From a checkpoint of a small transformer trained on Wikipedia.
Size: 13 layers, width 64, 2 heads of 32 (1 for keys and values), MLP 256 squared ReLU, vocabulary 2048, 0.85M parameters.
Architecture: LayerNorm before each block, no biases in attention or MLP.
Training: a variant of Adam for these matrices, 117M tokens.
Each number is 500 + 50 x the weight over the matrix's rms, rounded and kept within 0 to 999. Layers, rows and columns count from 0. Numbers have three digits each.

# layer 7 attention query, 64x64, rms 0.161, rows 0-63, columns 0-63
450459460453589498483455541450522477434526461392543512540524437515476502408467455589500535426495459526488439453545471515439529424497533546489420507539541490474526486607551553551427420521490462
529459462457482515499430505479522540496442546487558561523465482585495439528407535564510461543432391449456548498550566487532535473481445540535462494444533538436458600544555567506494479537531464
540492468529530515416593481496525524536533513460428434547467563411493533466603519463508500533507558486466455528465412463491565468514489510467521432577477500507516435492475477490530531498537541
510530520484462519492513488510493456517451441517481516496527461500521525497526446437524581453543599496536449522520461550509399477516454496549527549478460488513529490456494479562460526474513544
402564412476525443541541538396487591549523533505444524544390498539499472448487484542446567406445435492569644496522441517510497414485530594484500498562366501559486525506474461477358553584433542
479381478416489508455618500406421526488477479518529531511401515528464554555412430474520461471427541507483530471480534551530523466451541544508581602532529554436492548479456503546473473475543524
489532442505470462473517503499471485499490483481497549564548483556544497453453509519503471531512513527484503422459481462549512445466562528544451445521488570424495463611517535554547451473507464
479551499515457506560518429467520521489494520521396553519477531526479442509492465533438484452444343428527559496499461553523545464485562558577526604576477597514507476485467608434429514622473495
470518515528401573502536440565477501539464456531510464521438515515455521503489494438470484469514486560542544538452548462472506516482475515438503565522527516556466512463465415499491475507468539
455504507489597523552453564495492487527478510493539559538582469551570418466422476526534517429564499478572427505552516514494442498517503484495438548479531443459511540581531526536467499532409443
482513458470450438520436487438465550526486596463534601535468532570476392513465568548483515478409415417513603429534498500526610496413533590547566516481466538446399616546547501432470503561491458
577454557517558561470611516568512437437516422460452427507487462363520634505639462471544588624636582492451373572454427477451522563586457411489484399496643485532570300437419490530531514431545459
531569455504468495515462503489496538500512566523432439466470516453478434496491534473518489478473322520482570519501535509542583504446492466531486523537415543546457529469515472438503511505462492
501403536437522487442527496496481532435482487451571532584541516488515529432518488592530478500499535488411478454506608503459525502517508523504450453461611519488512523528498496417474503483541451
455492536528469492527604429476517504456530583512431507450387495470476449547570582577440516513488404438507561530510511533502550433440577538514532581470496522487460502454525474486477502467551394
491527511497479504452493550448541501432491504512499512460513396496473474393472487498482502441581446561485505503460506557551504560511527509486467569517524528568496444447497572542530498432496479
502530568520411529491433460504493461575467547515492453488566642616522493587453455481516473498478482539490575454463532471502430523423444514474517476496420492502453526511513410503488540490561570
523518458472474517485541511518482501471542487445521440554569581454532514548555471486433362547466500553498508484450577482525498516526494563420441427547527455547452500470593471497499544550513481
508527517568512427416558536478551428498457523473376485514450528534492602532530461550485515561549514431588514512516347469466537520461488578452536487563486547534453441455459533536493497470476480
453452507511599521560590515451539568495477490507579496544397504464483518462516500517478493502468500519528576532569507448491472449552408480503519383411496488496463513523514431435470537544521488
532530542473502544520443522527538487557478536630452499491559497462538461451514499488462532522523435491575560486537477524514489494453453586554540466445492580528458463398479472438485500541496455
439439524508537505442482526567429491407540480465594512549522414550516470507483470426460441511532568573570520636504481500503389559476531468437517427446464568502480493556547525480517451497531467
451545430418471446603514546495496542482550497508519497559413577540509458466528536541454472459488449521541564491502611555579455471490512586526501479472446522521448521428529480414420505604417519
509448469390538476472574447529428558420528487468575453536437570529474485499452488549492401478473463455535486488488530463516547498528505564490474483505573572431514541495463569396488478590493473
506434459495471518526537468419438442554336515476548546523539563583542495527441478541433510559409450540486476546602556450485534524394479588545533514489542600462500513582519529519489441462541508
508545482531431531574520507501539472547422537486420510497500556538461470525495526497484465456414408554498577432538501553534522458424536473542589537510427563488478522589467475531475471528398490
535407642460385521437591376448493421490434522506483574488443538564452491597530471514508509499452512430488482539542500595456541535413568526592575607508554604458543526491428504518505432453606475
503454547513515452479419479523520478469562515510516516472590468479516521460459491413546471510519499490470527526495488478549456540575449494500487519480546513517470505504534557490510468470538510
474478501560523391456448527556479541455530424455496501572593475514473560492452470521577529534524605597470501490431442401457518571577416465398500455475493455418536505609479540487535476503425510
520459488466487469498497464530450494455572510515574525543512444505498518415388435475538487478513425433506483522488515554543464498560572537548468565549556539484490550410489531396499502450593589
486435514531613493548416489542575511431592481539504533446445469370520508514483543503585542544538583477522559587545524384464502502541428492529397487449559489437568442538532477465541516456506485
494466439386552512537541514476458519557450468529430543485507465544472499550475496527484551501442531577429542494550612447467454492511417525531509531494499586473507519591458509613431539515459457
458449527455551502484533503461523495475502493487544506535527477462500495446387455545480502536467596584427461570507528478463447488468506534440519545520521488505544568575495511522486446492440442
474526457511456477500489517517511509499536498539519541471482451524466516463472452498518557522535525514514550546499480528531535518452480540474561526488455513497456467519446421553525471514488443
576438470507427543542602413456535471507438507341366403627499507538569590542542425398519522492589524557453486507371586544461480596515517518572529528511492536597577487446422369546404526467577552
538521513558496505526536508481489380505422405408497459503621493484569641533534419400501522474584553569430413540406514496455486512577437489462506528425599528563505484497465465558538476442522556
516553451575517488515527477527493499462510511445424524556479501478483547521558453480502551514510481454560493482451435466514536532491470486460494517544490509512532471501482498488444574524364516
493505488458532512471463544471401426509504410465505436502472456489475451462537544592511536467551486384495511463497551522548498495559581540589452506512581542512556474556476548448512528529497404
452387481575438517481468392474534469523471448420568494485615495496567504483477529561454531500490453547406452492441561421519571452467557511546512519484533558522513439623467488594592432429510589
476555490528436470481511521443478590447490564466405542548406510502455482546490482444462421481379405509527504442481500540499573537484481515536568582540460571553518529529465511419497539549490534
572508491497561483437470544506507507516425516454577547478530436465515503546523462519444425501518489459498552432549481498473498515512496441510462386538554467496489546456551536506433474502495480
469543521524618470461452596563491509465488463562618567392516439457428454463447506553560496550494491570560563500640412487429481453529472417429425420534558417404486502573588583556530449499459432
527517556525497509485499495498465477452552460540510586422462482502453497429511477534503535542520519485536531511547499517549498488426537509562544500523494509480467428474574487443520544499506474
629373507431438546620600395504506408449420400331423366665614442452630625629566432355541603577663547453421427551393570552355399598614489423599531512480537570611650432415396435596432510429604494
491555406553505369592418507500495579529501543457480423522522525448478428488512548485477521478453415405463525442458512520525533477502532509469544582493397544614545608522535505478469603539406449
481384473415435569484551397487560498538487574624490426500466586511508524501493450549506469492438461495552521465524629564503609493446554558493547501530550432456420573425530508484388465485495605
506536541447475497466599602581497573416566580522413549498446457470455533464542473623533437620527460448560521455573460465448479500508517421477466441624494517448441501491485575549376579517537459
491422498481481545595349567493414450593423532489627539508636417461619362477485570482525485515466463601463467496432568558499504526506485506540468475438469533607468497552551457417466477455579509
517547455464465469517502451478501553497521512497433447499508598537473451527529513568470477502476500459427540475506557508536495382442529528520505489559515521443513543468534458521487598523604472
455513474550510540561553500472450478529510535452504626523547546515466432513470489595428543534400358417523545431564471509546468390484614555543467500420346575507408549540561560470443520588425490
508478442600523458547432546498432524486542428523503429514459473558571459483440502556522470494458416522599573471550430466546550492488618418492552437638444472450504542572572481445403512475510489
496536451468628502513551517575435464503530456544562472500464493522561586484445460468585491470552563587500553551462484453495487552526414446476463446500548442495420478436425479554456549483492533
492400510467487491577445342577486597455532492487528415471508594423538397409483594492566562510482473500382594513412586541594561541473506448472491505432555492537571512486444380476576518540539446
432499426577509454545519542369574513519449444508565503570588484551557564515490437455398483491418458532507473461576534474493443464505549577433509493468469500552501509529546585524472506503470540
438517500394493523514574470482502544477543541558415483551498567543438511555536471544492475477505442378529516475485575506506468475511491529481506485498498456372507505464467484502444584549399455
494545450468507531565506438385435422516483395395524479607648528469493496582425541613417527417459513524497450478416551400527591460486602595482525471464497524476507504554583482479488453610456506
535419548525532462501455506526458477435477413459555537521584486592526519471449475585523521521498523536480445468529564484521516553509467455523492521558557532506495526528379572420529471462557449
503610445584419465507572444433561598493498581486441475519428621534406522540450475470464443485436491542465509501421458480522505467417470495531559567575449531440477537571474466530465571558457608
553469523519435513472503438538458389530451487416478588474516519457516470465570545561506452533494425539429470472585444492479572471467562494529484481517507516560530559527504453488558439637574476
481469505479543517621488562414468530588503487482542480478480500490548467548431538499444442510421442469477531460544569495511484432518522495511568533458450510518544508432565509500446523493573560
451501547523428476449499502504463536519549488592499473497505466592549528544453462463480527469513556548484474516463518465467530574510514478525508558543547524450534471533464521512531515357521505
486362534466508563499524421429559499486470473445501484517503611498625547505533497454473442457446452479465513539477673520523497446501590514451493458422545475508536563486559469395515434505513548
458401592493542511497518529570561452516521520445491497422437490465491509474560498513500541505506553580571441542504484465548492430500496494491509514404533499488507449451481433476526474498503536
522606485470574543460640509489567497487481493506432467546380641533433562523480388481488403500438501586502462466491508521516419479430417553497495498465477555396476528482507444546519512583418532
# layer 7 attention key, 32x64, rms 0.156, rows 0-31, columns 0-63
527520586446465359476541528474436441540500544472542491487477439429484490543568517443466456518519479462497464458532459555497452499507506499496512580556558445549509492422519552501462570503533575
540557528441475481423537521471525528490574392494581452524440497422526491498604537492456471405502494503527508538521477483532513552533504454442494496623474400565514467440528503433533463531507497
535505588464513460558585462570480549453589536513426596506466522473426515491552476519503437438507534451535528437529481463522497543549551472508543463490447510502425493495475525472503561580482440
690456493474434502559460423677441450333573560468371586574514546476514653563591373408633421430488552355457413323365503510562453588615430499635590399448513560512495471419391566450361777479513449
542513451475582541481492370493583460448434548441520488474494603525534506581389534493497490539460394539458512526584592464445471486545458552493598483547504453486481520509467494500468500410413533
433592441501508472487472500444492476497527539523430521489537459450401465565437392483513519470524463521579470520457552549433476491500460612524532466464501574474452491594571542571459456464530548
462490527502570443440422488533481544465511518474535538567556443509553480574437432443513509530508521504528590501473468535466444387461547517532459419465576500511510564530581523434548494482528477
556464494437504521551525481438494489469397460520520444500464507523579535512485454545424605535516559563550512512579556456479426468451526469498548529561502452488542529564531429528413478461458553
508534480504433550419451563440547472479513408503482446563584478422578491488592492489509484476549494510538444492439473448552468496490508486456461565540535490507511503469549463494479486511548540
430504520521477520435521589390521539514477436468589476470547531490512503461449472521451553453516505555481519527425530454481508410533470521402384615507521482476539501598534496500612446537501530
439476487537528552488550563380557496538442461490601412468491525501479417499501502568374542487518470590489559509539539479423462407455543506510438607626523457496547553599521467471587329467482525
527535514515529526449524493594484535424545518506463552507538488498417586452491460511577485475492533466428482503443484487569523605564407525485516462464508534484466452474398573460533559483521484
530466463463512482523508543512509448539467493550513498535474503499565396499496503486457550529459506484562487480470519508443534448479569464513590563431474465528559567477607436530486474517446494
366460545608624469570478500481497527515500495444502578389548529417441547391533501533519497491498515542539523534607407492484516456489533497469453499563531521514542522516422467559561503547479417
492485438496492548528559452479554452542504573404478427468452493517505506490463539484478524484446472581419458543517537476524576500472460642553536546544572414495527364479480446549502490417572529
500525644514493392497489566512414491488559510560483496595494433436554425535458468483523428559494599488587512541418444487526446568459555447524468520431515508468563544512590424465526469519440554
523551501493461609566493550495500479578500439477523459507486469469490432535528530500481507475471436457519422452593472570487530453441584485542483456423511485578505548529474529545445491577455521
498436563485590580510534577423572513565529445496435465503522446470510477565519507452434483528497479483566509524571509500476501464387668489441459495501478582524478506471568451533421450545484456
496472576536536549550548572425516512547543459510499497578509468513522489469527458350499531484480546592508523478502498487440535503461489540477483465551538524409465546407466432550421565579488554
490537502502546447477452432510528495484532487429495446490478572517495520566454528554540490451497448543428506518478514454545532523560411511457590433598447532498544467442408553524595576509528458
523518557452485411444428531505487461563504526558555525554493489477526464480584448491483585495429455479522450411534456581519504451439588353473576531516531480523528607522514478503622476442410493
450448421547585596546468559502496549472519482487423535474498448454571535516461553440483454546525540460553594443469462464515491474441514490459550464543423503520559501511478453449419518592524514
422507466549505588518464431481606489484459496521473510454482538548452505533480531561502515511434405534458441502577558525496475443498534465509614512533533509588492471472481457540481498455443490
435463526574568510471447543435490481514479455579452601542551489509514455592462431527517507494519487506480595454523500495449407404415481525447523425468456474489534482542622488534478455562415482
503466379587519362479449441469513526481507542521550396439580483464557584577462420465477539416518451471515507542446490491530538397504493603504458431474461591528522491586527529474526597545484516
487382452524506542541496482434480427564386430465585453551471507579544479499468494500467540540490463532516438501582502469422446430534596463542533542571497486542568541487545527502438503520516526
544464473503519439506541596451516449574494582494447544546524416542512522464491404571442537473536535478584456480501454486520505422465483600615400425527582445511563466599507556544446383503454514
472525537530512534527497595487432482503488428500523484529488448470475476476581532539531459530510575512589589475439490529518520501440581447449486504467467488538486534518519440522466514578491503
452454493477508492486494429530413565492540420556508460424516534487493490492442540496547565480508567515418573488417464542516454569559436509486516438496538572459449518536424488491480520533542475
485561472588519439515436545564431542473497534486485599512485487482432514475526449570504518555518460502559595459599443473503453509405527430477532452477557476541503527579441478479432506505434399
509529513431566348416481516511489471512511489519522489474420496521445507433625587543547530485505475523479580474502504509524558517537446566489440488485515454528470491499494432444566514496520486
437459422487614462553546453485453471484433405363607469469497523552491596509502511552566526485457413508514464505619536437529471510569511515517483475639427528520461468517483575483443490599511455
# layer 7 attention value, 32x64, rms 0.113, rows 0-31, columns 0-63
454549451483579502543469479529584512516467588519528504439607550501491521395424495535566511474505522556556448564468439541545597504456514567604504464491513513435416451487516529478418541541425450
544483504394580505525522574449447476456494549473556451482560482500497495374384516560412482490494577474465445409474504566475580471482448577532538571467458485518607498471504476471423580506430500
422585570443459446456460419464445410459535499420469486504568479483548536518559487528470492539548475548452573495534507500518435480472501514423500523558478465590479456555487435525506493467511506
478529482571418495513558443553430491519499463441458474432509531566452529568582535541536553468513470442493523555422508398429490480479516493497424452436530476527448529525460532595518431594573432
459446525517381449484518451534492559551548462510430552462448579449537467489498479426453444521553575523543498447482537568412528456552462532472564535445502461550365512505516540503555520494557464
457578549585382605467448550462532443534531457435573380550528536552500529491603466459495467520479504501507492471513546605496521519457474496459618458461539531537543473582509574508516544468455542
479544469414561546507550504579432491501518475557494519450500518396431495514474490522507511493533474500485558452478530428510518457495576472419480470520566445553424475420517528565488477605577515
498499607549391449611519507567462397552476504530524575489419468531452457416495498477547543572532452474552484487407431490556431462491494528531450562520519475409412470475499525550466503549551556
445518497591404492500504494483494415524518530472481495449523480567459516589489462486568476536520412530547444462489514516576451518542507526432502544479478507569558535539548417437585472453448625
423481478531415526599422548596425548545541470518457556430447400492554500520479470516493538526483448511441460505475538518535409484511455453537444514469496567615515517555510411565554564460485626
460513502576491517581491471505395498552505535444450479477445470503477547481419518531464380579488526509426479506522509511449482512455499559484463506589445479488505549471441509458558542380456490
482504582543445415452487439502497437506458541530472537573533522441567518536508548565485525518503524537487542430520563472578480484466479556460510403472540472477399413494457471535459507433514435
571431526506517442538507481507534503445435512608549531548513473441482519544546519473506494599521457506516537591476536404458443493472512598430435510420459496481444501464457518450505475568532506
547574454424530573424446496439483504507525556429481477552580493456520508440456506484472527478436502526533528516586386448517513486574447486569573498551516430481595440506494552507501475500457471
432459392507538543488502409468540508522542446507529459483532500565447509518541461527504427353559521557379464512540476566462423458489436587476513484469610510521452579523466513533468517478533468
454536458485549547566482470435484518459539504428568503506487458500558491472536514502482556563521470442418489529450378450575459486466498584521503446605485494478351539459474527562510543455593532
498435443544488501501565507584480395555528493461520483455605625439607479560519492506547402544522542560514453485469520459526549561491572488520422489449552424552504597470505470473412487523436473
459489349563398556528467558522589542502586519511556529568342485504520489489631490381458611560481516491484438535456449506467429507424469403502429448626580564501393499478589533434521586522519502
491473553496470490484488532527454537538576543451468477552407501550443471523428520627513370448556552513458431582575525538486429541549551504433518482494456531460533468533536427513528495441520441
553477522496421489456513533534485416460475482437463510495616554456529506462544497553531463564523452564585497624491567455535411462441492476497526478523438507492488460612554557501498526529449419
488481535624514460511503461469439526539646500501505512530489478489415473546574484537500425513583503474492500508471423622363381565442557539441356454449536502510537528566438497604516458491470445
537533621529419552532515450455561524462399411572534552485566437550557527515525532500426511434501472479569520510478533472433503502487484585444578499453490484482383416478529509433535518448549525
530496540371486445504464508513563589461481492455537429507504525399473526458590512493408542537525552446330470520426491543454597497529537483443472605550443511506542554487478489451509484507545416
495471447604545501487475466493432469457544419477518487426482462520453482530525527485534500437549483491500452685538492415388407467554488513544524430547471458492445535583438530444483469534490544
526468555455513612422503520454505387487474476462473391546524547648528477488494537455505506522445562466483536544441581546528555533497429559494500525489486514385590483516511460514489473488553537
521545543463434478480507430522502451498537581517503481581529556440514537483507528473450482624447509563503550390487515442541592532487542578517432534534452427417472470470474439575478553432442481
539508462511466400508558427444406586451458558490514450448500462534432513571532542450542552485505537480469523572563460526455492522551473589505458461459454521543461514521480441538598428453425504
526512598367380415479483500471570523447468585501541456591547528502523503531437555516427511514497523486522510513529525424520505553543468440472490469540443550417412411452533496476554523500489429
409433443529511561509512498539437409532608496463542406445597611504571543487576506509519505556513531583465503510510513424453462546438555568459465562524506484486459526509485462552472511435538410
474499494598488527555539546459469495472486493505458574404530476351508472473473488506539459528512512541518456536484551497557457440455422436577539529557472547491474522539570476484552582561422454
505518618478541472464415498476639492450436602476540481495570476497486508401451513483515529439471565451509452493496476599610519500548432497493545477565473533386539495488522497384488536496551560
521584478548470617458547463583498486427517600402570481536542542532433512568534517471490449423477463499570448631484548409464619497470463593508567514410516460465459492592468516588450468516458486
# layer 7 attention output (transposed), 64x64, rms 0.127, rows 0-63, columns 0-63
500538533476520495477461510504474513485564446453502457641547528552468493486567523499432522502523464498496493491495505480582547496489403487516490460583562503576504398521438503497487469520438509
484539441449511512540541544507499489536644513332390493536528558517459500527541553440446468458504509557468497499540541554574477494456506486517513509537504420572471425484473515499486521495521509
487523488533479470517454581590478489503368551517534534467481408525515496453471520472572532545526572494509516511571448465496542537433505525445564468405524457442481508554563569522496442468430446
462439558557493476485451483469507523487507473574512605427475432514533535432513386457569568526402546565588443564614510468482488521477466433540497460393545479466524469580559520540439503513443471
519464479536470568463448504480488469532549590592485508474463517539500536510514437527594546506441460518558420527508528523502427466451495429541428543404481503465529505494498473542518513495567497
548484459394460433523490514541412579475544506457436411538461574463563523446504358481526513535569461528452581530488514471530515461529530486481413517458501460461511509561597495479544506592507542
457538543564462498522430489474507441493517483498504533483487446528539544559562614493532583437377601510520438433581437508542456529544493431537477457450569429466464573544604506483457549417469472
558521473579499456510474554441493483510558582482433469549522477521516514479537483478477481565365455552501392432534564499565485477418517436565448498539567507481511507507512594396436595488513524
504474435459618467422525476527480620522433526526521415554475545527548430404480466571524477585561505407444571408443488480483549512517547539469500472501520508437437483487477525446583551533490516
613456439476549448484459491541477566441532546413557461543518602479540534473487522534477389569546486418363637414434556446404511514485570494520507506570478482470392572490538505466537522518506537
481474504526509413464565462519498473573547498455511524508495525505491411577439508525500466524474504499523465508457569518395514504519550522592502473489417581525532409469439503561490473589543511
549514554535458499463439561502502466546439453477526554523496473532464516512490468463559616546507570554513471553611460417501448532417413470475554480462491551500502410569482533517462502498505414
388467524540483539528567461473511411502401508531525555417416469526491501568490512514493480447406550533473487494467565555467481500490470499494518544583518498471564479540479514608472483511602477
529526446551482490574488577556522487508439443460423499556541452448476430508511601442437472503580477464516505535506414589489516477534505564374515487466488429537562607521552526530520450503445547
431480527420526507522492531494513570449551544570456474433478495382480503438564438505493510418550467450550406532501560515535561509561514567501463541476510461489449449422570566488584548515494463
587529498470469527475491525518493475520554465498461486513515489461467508478482562406538508526455472497592417436559546501552513483514540533562492485512471412436509543473530533484412583521539496
501541524492514491482443482504496632533569452491518511601458514573451494431524425499438577550470533556565520532547482442589512520523434501535536401389430558505502314534445461496515587513393458
677472537466471512506547486510438466481512477461472393526530518491505549569480570529546490553445395481499555382446515496506517476503544489466437531508447429448497530589522433500469526577546536
513492563520517467508504449504434440536505498482560490457439489564586462575436445526452472564535616461512502524476392595417514538450540507577549491520485613499547494494338488477499462455488501
507511536609457392469464524508452498529405559468534546544434466588514490530542524498469485609507586511455594515497413480475567501445426499472547409455524538504504449563428540588482465445478459
460532530502462470585569550524485489546549499564481566421393476540510506441444414477514480459491529514559462630527455543473504453470507504626461574489476464517558384523424501494454460553471482
475490504500511505473463462512499452497426504461525470477509467505539528534500512404621538500543495560509446517548505480503383534457485408469509524550531444441546571506532532536515550474586473
412437466475459547542561572475476430477423520527501640381471465548508511536461448432501488388426466542618507524556561497495438582443519524521568529491608452388449639529591447561476434476507524
562516464513559487473510502532481475476523468486466459478432405478569487475518538512466429496483485482515521445490482620485596512510514556480552610478484490507517471498445503520501508499457524
451473481473529471520507470490528566503554461612506504495496539461438498433492365512465510507497481577479442563510497450580454527422495493492531522471442596557584504535452464459551555494434480
470543503516472544525475539545527522572504429461468608551508483560426451566482442478538556595445569539540450554537463442476447464438481436520496467407434494509596406549537465562475493573479500
435395507515507498525514514514534456458441501581517547453487425513529509429477512482555505478505534441535467553561485518435591532469551513475489604446550431484496541466521497583465445513501489
531463542590467592518468488512514441576397475523497571469478463580497514582462518435554519610499538522508522535469398513480420509388438409419593511497564503439555548503420496570416501431518516
436520526516502503504468479556512564490562482514458556517453487566410448450498424473490566597484553528555473539531476494577534509476445507535548425430441527492546319554449492564529516512421472
544511446539506411385492518464470524504554525443537479559518503567502528546485577534460454594514582471439582426452491438467550537481477486493479446549511501536435429537432527595485494385567496
529480419454564532451555525494500549494520512518462409518511561512486487470433493538455421465502409485471497451442552499536493522500505531469561555640563546471443585459457517361490522486502562
418464508479513485445470469582511509515553400448542529560437443544542522527585367528508529577492647529547531552536442442489474551490482445496493447315500443473552481616581457626463478571454482
482462552556426467497408435547533472451559470587554474541530478450430507417488502516592488597419591463477451489415507465437517425478534495565514508556494493501534443528534564493527640441506516
540410469560525489452462528517497404457451564622525459470429516478515499431488481588531505521504680444487548432441543504448565520577534566478482495434440517468479481520568484494510484444540514
445494523551554445492496476518460538518460406388495542556563382569615474528539466486469514496526533540433576545529419498511487556490523518499538408460399495503510483537487422596462495455417549
498552505428522557540523585549537456541601467371484491566501525537460438512531597427465552496524487524560450575504474477510395479502374435522502465488416525497550405456506511568472522596460453
591541508403502424528513372425509487544567481448524519490565542517505552509581530457463456389514573479475487516633519527487567492580452532509544465478510472476411483504481470499451537445516508
400461531551599482571476397463542491475524438541463610487506495585426547524510287525440473420460492560479506538495506525463543529516511550461549486544523625500441451555435538503550423498475512
552523485437551523447552576554490560527570451445455494561523505508458490516495538478539551550408448556508530504438471494543414500519521474558528446518418408517506449503501487498434510472504460
571592449526484542483609579526437431476519437495495507564598527491471490471499559441451447494519449562541453457503416472569488492397506468434550526555517583469477501453440499489520536473541481
507555517457531452507585483495517452523469437546553517514497478515552481457493540442438485473541411556558495613513459495572466534474461524536545458462496626600490467459375446482547397478455523
581537518499483521566583530478457454463487441433584514447509536512606455553492551447430547425534468459484530477544481580507413493525469474544519550590486525524483481426444429574492457442470499
528519476441573448540556481484541521432565456473558540508534441600602437438494569525475595452542543476505558465437441530466467490558437447446491524439524495518480441559513475437453551465437505
475470509614511514514428440511437569536451460463466538567547407603492509533532475526513488524415526560445504472523458450456535484472485454460517496492463430519581482567472489554428472461524598
523532430568436533470477598482507506553466489501535522522527471479569488495447560482534502509523445560534447458480459487493501478381501437458558512525533513476497504531552530467445472552528496
506465591534470461419469395548476498557526563454466504489438449466410455511543435511569481549474564484503533549506480527435546499563490551524363410465487484470537549610556506523510495532526522
370512468494522553603479481448564564561619484487570539427519449480480439535487523443435468400560519416480435520446568582496425496578468547593475535499537431523486453444545576576465479470525521
434507438562561519544550534521519578397587412425475485573552477472512528490545595513521476502590453431429589437415458506433499556419482423572512509479498582466515496490585534455465449438533528
543482474502450413524469503509518569567597528526585512562451529567522505452475456480532540541544569552523533565560447395569505470466463438557479521383382449482499332559528481542501508496393480
418441492547549553580500415460476607423628497471542580404580583491550615577554472437459539506507439428490479419443492494598401460291389437521587571542574530487441534488583519484532461522515475
474518461469613502532511522502483521472526544523443435410515488493519479573483548512413477362501481395521535488566549546493519554590539501503545585507537489545466515422406468442485540454491492
455453529550449472492438504524474464629493466434514575546542478560478499552522440474539532548480581573497473568571491382457468494385537471503556450485439524391484420566513481584488592536475462
420569457455610514604624523497497508505637475457481562574544507514558478450506456450381508372628548473514495539531402515569396478530466575504497494535443455527471428442416503543503523507407446
540544532568551546513455452441512484501329517557473530496534449497488573500476550491469488430501427566487491494449511544402576562430532504381606462556576570476411583457522539380556495435520513
529430426506456422461486490482533499429514576525506481408466533475499482504532507553534551564546530429401561420527529526478522480577480508459536542480518532494477500469562458463539540485538537
451549509436482578500518537489611503541542496429541442414510480444520470551419645398441516387557475486519493510513498562405447552448492505556532542533525545424488510452559545457503511566464471
472483419532500510480509564511451417487438542515393462504457488507491568563530386524459443509497466470470511531458543527431582499538542483526491483441541613497486548537538567522532444529598503
539489469552534386456457477502437552429539458490486560629541464502536524454589441599534556615478560573470553496507396472526558471467470504437478474379433455530565463604471457518521495405483591
507587545454494523592500511475564431550451498500521441503414492466558447476507679490470511471544442454496516507437475505486434492515418546528508482480544570583546479442408449476456446560509565
523439513613509494513417394489445447450431570529453478444507469470485534533522503566512476573441508475467560466489529431468561504516457471464529452511547544491514593576467517459485533492580591
460459483521504429552486517526519587489636439394507587556537465570555499540553406466537599538553550485507509533544464521538434472443433447578518475392372498488503358588526465538531524398432485
509500550450465532550525469492543435590529510489605545531562505525517560523461482493555495566458530489435493473518508407476384473441478540533551531513437478473474398517515411476478558483507421
497425512546489486447487407472487444436401562589521434453500457433465530471439479561518385516449471427473494436479525495423594512551607576520516525610585604523487589502520574373541504469627552
462592548552512532488384478523523419523572536511509501546487470472356466493481469487503523531474548540555445478460486518396554465452485496549521477529503554503534399549522505603517437535481523
# layer 7 MLP up, 256x64, rms 0.191, rows 0-10, columns 0-63
465520456470594477489490444482557484482453502566498479520593411496583533472464495483541592463496525500514471531599569481452442540508414527545497487455505558468559505440523533497475507375462495
471540544442465478473591471587519462513448390459438514476471520452429470517475529487548447494561538526535524519462481492432585552510519551593588481400530531506528500429523547491442508422431559
499498479490551515522497480520515499476419420484531399494614454475486486564468510442593585539480571553478469494530530502527461492532465514573389469415513556561468491410472521515529534483498473
501554498576561516572468436542527442467409518499546584528567506513474568511512476406468450492465500471523454455483510567441501573528504514490485573591496532562542437502462565444386499435525498
622504498489473516541498507585468530503509503496470435580474479512599504614518477445488472490492424467519548430474569506364468563488541501494502483475485512587450535488483444389412499473499494
507527552497524549546545528450645543462507495460491422507513431512491487592531476406489535578481421482481413513509495439483533449554469506459574544545448485542506466523573437475433543439602492
491454566413572422512525497478433407423470462479544524659540449472578504549489448490466502454566557521487514446502452546447411516598523558565533482446474528532436529502448548569520505502533455
575493570534421499538477419490494470468497495406417521511446484459450545456549457400464541529516483475460387585436518540533485417519536464622500576514484528458547571576448521563516571437436500
510460497581554468457531475450476532472511511521491451517551531565539462561456458494488558502538435521527484505450533513446512408483430471519629501389553628469520504401520469544440468454535445
595492593413498618528510484589562459485478513518467585566546562523551467509464456538519478515519525446424488572358493579509460606520524433490492402487437466501455538455470556483485446403561433
453516567476449529564509514518486458535418496426486448553468386470419565547468478472559518609500503526520457454531457531490436487541603419493539561542566564454499466471435483505533447545494494
# layer 7 MLP down (transposed), 256x64, rms 0.174, rows 0-10, columns 0-63
477587536541434547462444522507557521528487483426487509540467472509492517560568514423486434486408447537417512435471573409464519475498500502459547483458505573530487590480566584539495561530483517
474541577492499559497541516469556570412519528486533423510515585444497478482481500486497467467564520471517447480485452374550454531562523520451542521521431592383401512530508561503578437507499496
434551528486504469570505523499523543582432484509411522438502594511393503545470492476460568487533545496408502501434552502451490524471470481508521506476573507458490431414537504589431453586580496
513557502451476588558567414460515549548423477507513520459489557513538554465490463541471484527465537486502482477510464541417505435524535522449561436413504575425506437503429579556435500542450588
466525424473558489431517507541563387479576463419502519481551455423538442433500562498519530514474498545571446516498507467473504582451494466559475496538532522477538634559478558457518514476503516
498524407506584356553485446490417427546482511429516512509550491488496562515520597598512509517443479462552469522572455555507483528522579545532483540448510590507459478517449513510507350487493462
499496393419510501500534460480462454522453474503588570499452506449514472443563519460506443388481435519510594495539553575499471514410567505508570450588473454555480599502556453495477519660518417
467557548546476432493575499538470528514567490549505465485409400490562417528493525542494476481483441402486563506561541458594495481535500422484426418441470571358515410557606496483527475574573565
469514480467410651516563481600474508494499562488469501522431518565418500504555389527505447465515435561536514443476429466474494470459508523573485555575420478453523576515471452487540586493559468
552485586599558478493349506474490523497597456458493533545514498576561418532537461495537516499423465396512435513519470513575505571474514473536480547413465511527464610445457544492497546465386493
551450534510420542483468435474407526571463570460575589451496396496482465479509535614480515494510472513521453519482515543567522518452492566527456449545504503500446504578459461572592387462452547